Weights of a small GPT-style language model, trained from scratch on English Wikipedia: 38.3M parameters, 777M tokens.
Each number is 128 + 24 x the weight over the matrix's rms, rounded and kept within 0 to 255. Layers, rows and columns count from 0. Numbers have three digits each.

# o: layer 3 attention output (transposed), 384x384, rms 0.0784, rows 47-55,111-119,175-183,238-247,302-310,366-374, columns 96-191
# v: layer 3 attention value, 64x384, rms 0.075, rows 47-55, columns 96-191
o238:113131109146132146142128135095120101146105117121133096112123149136160115113146160148118181144116115129128133099131121132091142153127194147128131120170109136131135154138102139132135151111138091104119116170153137115163160082113111084170169139118144111128121134092098154104126142147159119150
o302:096117079149106124106110143137131118137143121124145121115130175146116218115154172128091148103097115100121162102145119069097128117122162151159118135160122155140129161138077126134129159164122141108170138150143139122152120118137127162139142128137137157110149103134114109108128167099117131113
o366:128057133148144107129100121106144105160129128124156133142129110151126147126082140108135160156110155104128132142130106108108133136113128158193125108125130120148118139121125110083134153134150150118132136148086109112179163162165099096170112087130182099136148151119155148124123165129093139151
v47:087108126108142068143132142140179118117130122112123132091143117140156132065095135129143140132137123115132099135111134135146117102101104137154142093167119085140081142113094157135148126125118165108100121137141129145111097135128102132134128154124141086140117125107108106118140130119100108153
o47:149175106119132099134153145124156116105144132125138099147097100110126107101129124194090109113125159128138135136124126133103122103153212142129134148143135139161115128113151171154109105124122158103184158104145165109148162143136105097188078114135114090079148137100124130095146145133128123157
o111:135152067108120160126148131150148112144139089097123125116113120133075128137128099175149116121123136120126136117171157156114135118156138125169115106167119125132121132131099137113119108129148159117150124119098116088118115140135111125142141145148104148131154166123174138123125142142149130133
o175:115151147153107115115169123148160138133099162153135146129116135120109094138164106099079113151104128146129141138203110140129157126163171108141120139126161114138154133133175078110084122159133166175146136126127121125112100108110094061152188069078125116046110180181155154183127175132117124104
o239:109128103152165181175152149122171137139153131137107149103085128145108168132142196126141120111091147155089145115171117137138146110106171149115117154140105109157145130126122105149149108152126129129113138136123133123104120139136108108171126143174140126124135129130147114162113107116078125112
o303:135125114138154132178125121123131113140126129132126141164118133102119123104148135153124103127115141117135151126148141131099140127134161128132134151144132132141118114148140150143133086131158141110140171113161114108137139114130117135170110123108137133117084150118138125096151140106098088134
o367:098131086143097142122143131142170115150116120100124098135101110113100144099145128131115131127092144100122162125144146130104115161179164136151113097172118093140138142126136122109117091157152160104159114136101128101096104117111126134175123111150080144104150172117140144177113135133106165121
v48:103154126156142154172114125090179099109125106138117149171179167125139154116115133116081137152103110116118106065155147144123170086110114156140123163093133123110057092103107122100134109138102135130131126114159138135113120107145118156136142156162130089125144089102128126140146116124126088124
o48:110139080167122146175080089108121147164102110130126146135134100160118166138164210144088140129083128156133112120122145167124125112129111118129128154164073194151115134126125094124119084128153170129172090173127164107153145148183129102124099145111121053132138153160137135134156152128156165176
o112:092140131121149142115117162108127144116116115139117145104164098162120143110122122168129128130149114145128114102179128132145132110104108122146129097137149124112154127150135137103140143090143135123114137146124136147120134121135126107153118141141129173130131122153175149118165135178163146114
o176:142129155127130117121141161137120160166131152177077099131127118122147114134119085104129124100117156146127126118146149156138104126114137089175099102135139108157143121142204117121117116147138158125110090140124108151112135134122103123130126121109085132144117133098157099138170160149109131131
o240:142125141140169127142123131102110170126164123139116119091125102149117130124081165105149101114107177122138125133139118155162119113112103073123124137129108139126129117113135128127157104125120107133098136107121151144143111143118137129122122136135135165126121148132158098132105149145099181112
o304:140152167136143151110114140098118139117153113164102151124147104117154102115109107118142118146161133123151096133119122128151134129117083091135117091113138154140151117138155103114130100109160127156115134122148109131119113149109133115136109135079143137126101152155154120116122130145123138144
o368:099172148111138111110122126127150137129059118085126133046141087133139151121160137148151147082144127157135122111161172137132068080137113096095103083145166140097156112165161131141092096109120124148153146134160119144126123100103130067112124100167118187144129120165133141140164129150153147082
v49:129118123110130106098143150161137143150086134159143147110160184151141108138090132110172135109114128151141142165116095138149103166154135117137075155134116131145143129141146115156120153123158137137121125098181099126122138141151124136111119086100093116094095147132124132156118162140145121116
o49:141129128175139088139092108145083100150127120120127113114141171106137100135097144153116110119152164078114119126136108099129118122113113138164123129139142140147120099126154137154107109121146106141147113113124118108105141104115147131140131135152132094161102114137116153105128117142128120155
o113:135155127122141139160162106113121112135141133132123113128124151130098144110082142133107123154116144055116122137131102110106097147148074127116117109117106129167110150132089103151165131130139147111116107097131151110132132089091140115150135118115147096113158154149137154139149155117115157126
o177:131150120147133084135108114132185147112061105070132069116120132099092155098140130178084106157138118080177139076114110108151128148101069101118145099110158156132097133087111084150143135087136084111127197108068139069127098111091128152117168137114144150118155123173116150150140123148117176091
o241:109124073094095128144113130122176089098103104078129109110098142157103140153135066120085111162143075043131134101145167112072136157117103146106142120130138132170147154098119086142146169101101117149126098110132138157088122115133105166163106146104133105144157118107126170092190111116159134168
o305:148138056145130120153118102132140103097103123119135124094087150136137167149115151148141140160121122088113178123131151143090117149127076133107141146159130119118112118129113102139185119143097121114135136108120113150129178114091136126135139113118126127140114098122151149117163166101157145142
o369:126127173172131144175100109122137124154150106107147086142154116094089113105097140153098066157127130089118132111131129092146127152155070123143149088149107151165086119153123091128176153142159129122117103104084178111125121082134119134150130109112104089119128138162110149095149123136098175153
v50:123138134135166142086120123141122123148120165150134133138129140063109120152146119112102136125109135130143163144148116139122129138146152124107126141104135104112125146123118126137099118167141119100156101120150141125124091141156108119121125095132190156122094138175138132108125136127130093127
o50:126134100099129123109109128114142136111106113098129135141140135141111147155164124128145134132152153114094144089141126089148135157129096116148125100130144127083174120121137124136152125121088147109096136129124135128140103113120164138105122143174154123137146135079128095125123100139140147091
o114:149139118176154127122136103124145147132099136117134119142139090141126131110099154111130136109151098129096132138087121125167143139118116116122136114125110172148106102123124121120115154126113138153105147106159144115109121130145141134144103155133138114115124107090126131115164083119118157136
o178:110103132115129122141111097125115120109096088102142140131118110094124171128113158154122149123121143125133120099120134148166100144074125136149106125122141141113112131110156142135104113112106150181133181146115158129153153126187156151120129143147135135146114092097089128140173118143128127137
o242:152129124115113116119112091102119133114123119091156096154137132113138096128139130146111129115126108123110103113129154128131108132104115144126119111132130150131130102123141112119119127122126138157114110132136130146163159113105125134130122131132106115121100147106109159161144142136153145119
o306:111123073122128113088101113110159152125086120104140110108103129148109134127123133137145165086130116087114127121110146114146121184087096133136108103114146134142102132117150111145145148161109139168114100148121168127148148135134131124118112163165117154119119126095164102144158105106189175102
o370:160086150155145121115109110119134144118146111159165116161155059140154144129133106123099110103175108112123069108105106100153146118114126110128152114108126175158087085155161122148153158104130122129132173106140097152169137146166106116097101119155142099139138131106134130092154106126130149089
v51:123123130150144111105139113109131151111108100103194144113153125098184108102172136126099134132116128153109102125100122141108092160138109100124107086121151088112119119145069119102099080118126125132109103158148126115086125143162149055105126114099145134088125149108162115113131122090138133123
o51:109152112135098113143150073100130149139131154123131116092115105109039127139143176101129121138073142151142123149137080096106160140123146125129151131131109157145115124112155131100090033140111195164129092146115129117152187186105120115150086135105086129132122159118101079152157138121155171134
o115:149105101117082122095085123151127092125127111080146165132129113161136184133146142137117118133117130146109143105140139120123133097118159134151137129174129110098140113120114113093130111121118109135129154127159097142119095124153112116089113155156136194115141101108143144121141134167142118137
o179:179107109107099088122121151192122117135112151141127137096130147098129131109129096096127148098074147136117127056164148142155135102112168161131118130113148125184114145100169121116108125164093146141104146126150107152094125120158120124128107181084149127113163134136110166176146207106135117107
o243:138127106157148101134111152133144134121192145130119129141105107121078136161117182111134101110124130151091116098158105131169151094084153125107108147109113107137113129122154103132153140169130128148131172138126094144130115127150105107111123145151126166130115108162121106138112149124109126104
o307:151126131129142085118112109112114097129187145106135145136151080125113106113136122107140110122116124138153077125123101084150162127082148091110122114139132105121097114140154085122108130123126146134137127098128094091128108125097110100111119119132100141129128106104118141130121138172119109126
o371:128131109143069059087092091166134119116078114092169109091114100122142197116154118093112159092093139128151135111162129113121114083149166136103095134133141122109132095131169123128103095113115123140148149157178112133130059159125123117100110151129163191111124078118098130154150168116118125130
v52:151112107166125148117146164142084132114135150116097142096140129122146126161158135124119183141140113122135173152116095108078121156135120054118152139136149128081127121135136122137131081104131102126129100147086138089139140123146122099119104104144147148171156138097143134125110130138153165122
o52:094113136140112157138165146120164129134146128151110159131117108117070104139098126074192155118123121175108127137165116095114117148137129135127143086129158112134141129157146132117148134136099135106094076151120136159107179110123139188118096081150091154134120137119131109165111111082121165143
o116:162092128115105123119110102152150100106117108119133168119128174177141162128118115099105154154123145144125138111126136087114139128154107118167120154147127142103151143111104115094155098103123110111108107119175137162107126127180110159114137119151136139137081121121116103124122121143082138148
o180:189106106122123103124121092136114145112135149160166165120140133119120097141085130107127089161119137156116138130157140100115125115166107139147140098132127132134158126119107120115153098133091109134088109125197098140088129133150145126074122150108146122076160162160143129144138134120111110154
o244:134144110146110115130118135164137115138154120162174116116122126121103132144134159113147135135106136107089068120116097108142118121132159138128125148107143140120129154111094108147181124122128133121108113126131076125100161058159108068127150121133121096134123114167111085103101141111102116149
o308:128130143123145136132118127137126121152156118140156152076148143164089093131126108083144194137118106156146098122114133053143127145117124117087129143127128118116138164150099100150165138108113140074116087100126142107130100102114125129119158112170112133165129150138150135117106104145117154132
o372:145103148116084068140146111149108117112109133131160122114149145126147160102090119062131132108091164150134127136176118104142114129119118130135107088104123146094155151135128110106139070128121096121099113129168131149111097173124120150161152092162146157120104103111093124127100124123066115168
v53:098159138118156086106110117144144149105137102118140121086118158096102111173112108115120123120131139149140205160137103146116167115121123127116106135136116106104109193130131122097107110131124123146095117140129112154098110137128101101122131126146112113106106135137155124138124168156165096155
o53:167144115119114084138150098161081124163125156091172101100145164154096091136144136121102099097182142101163094098105119090153166132124102124103112143101117121185136113111159129154134115156110099109143118113136122107093146113099137044102127126149122138119162134094120103136112148105145127058
o117:131167112133121099116156103134128124136123113086147143130116116139103168109134157092098143110128134143128146134087106104119107109144143125122130154129102143133148137111119139104114150108151111121101146123131131083120130113126111150118100139153148123136160136153108132128108136122161169140
o181:111137136157127118110133106134139132100122110115140128141106143123147130106146155111115136118115126127143133121129130145137127126103119143145149144120133139118133115124096141079126137105137106137088151154101141079120120130134130115139134127123149129109153135179091142155104125134110135113
o245:147156088131134136118106121118146114123121152111146124150105139138122114119145165116128134118135129124095145121120130101128134112109154126132129120155122144148180117122124121091140124115109136148108152153110115126118127115107107121141097166138162123156122133131084142109141134135139127186
o309:140139088100113101108115099155183101144072153067120151139104136134094146150145151110126150128144192143105167138135098091128109129189110133142099154148133142153173125109120148104115124131078124095159129181127137140126167128116162120121094184130156160150079114119121121119154132091150131144
o373:151121161154126132096107103142163132149092096091143129162147109143121144113147156097113150081148135117141116107110098095138118136135091160137160144127136144152150125132127133081165137104180104077088147126120114073121119170178101142086077119163142093148185146171109118089126147161132171081
v54:140117102163171179126124117145081141145118167145092134138101110111137109165084106133119114147112128124137186122114119147102150180137135099100144117098122155131110101144115124128138116159144131096101103149177143147106106126100110146064126103096167108097109157107102086148112130097159103120
o54:126117116155099143159139131135113146141129145144085096147119178155116138127150125079146098112107202129131122138116132133143153148091117160109147105132147129174119105134147139125157145159136103146157067148159098123116118114068134119101086107141065138130182118096116128142086123103150145097
o118:117126121134132132146123136108155112119135173134100167137156140168080174093146129098068124148110134134129131115109133101113114142116110157156124102141120126149147125114119120120144153108155128154138134145157149156146131144114150156128086134153162141165146108143123114110120103128135142146
o182:141152136118127150128078121073139115085105124118149150109182130139124131159139097146115113121130141133115111141128153090168107123111109177158108084146134116150155141126089184097128129085131122150133108149147134130126121129142138163109120126173160157157128131116121133118118128128125126125
o246:125129128119118126115126141108123117122140151134143128132172134146102131143127101126081135129095124116124099103121178116110113134115134143159124090159114139122155132122139107112109143097157122171139120117145122142139133123138156117145123128127115130130142127122115148124145155141159121143
o310:095154085119099141100136112134166155135135155160108158123123114153094128162151079088108168145131099146136152118137174111127110165138094139117125105169124131142176114120118119129163136113137139134132067101113164143131123166124140123108078115132116140125158141124144128117150115125148151127
o374:122112155144147149149114134086146156145141172142138118125168129147103148147143116107079104099144119121148091129138088110123127118140090161166151083097137147150128124149159115128105140130148103144168112110140145125170152155137112142120099117187131131164163130148138090094106110170129128112
v55:119106138136143134158128170156149131120116164091101124114109141112147138139112123117110158146144134155115133097119152121077120137106115154138123184151123130133084118142088161131166100148146084122121131104124116115157145087167141098155119118110172048104129126132109130124153143095112120150
o55:116124156132126138126118131116146107152136133123113088127087176132180130087181137106114093126159104106125109120091079114141117107112135100102098102110087113149202116152188092166095146126167160138170157090140116125129102144196119080095160131134115140122141075138114161173134097141112084107
o119:102109177106138159126152108128136140131118134125113146122121116127132140125107132157121102107142147124130134123176088132155131114118118121140133116107125145134124125140166135102127125146168121126114081170126165123083116117140120130129095143115136128129109154135116177155111127120101149102
o183:121121184174129095110133107155087161154104169135127120148126149088132107090146175169102118131111144131155120113135078152155114120074139126154119106081139083167123085140158108121154128140136099151126105100111130104109119140086097093115157106085056149128141171144146171155099117133133146131
o247:112192162125140129183149114109140143093115124094112133123127131123154125143086088131150104152142130136117128160168126122148107140152133110130135114111124104146158143101136140076168106121105123126092088089135189139074069155097130136141097133160155142133107177115144147154135130131113148093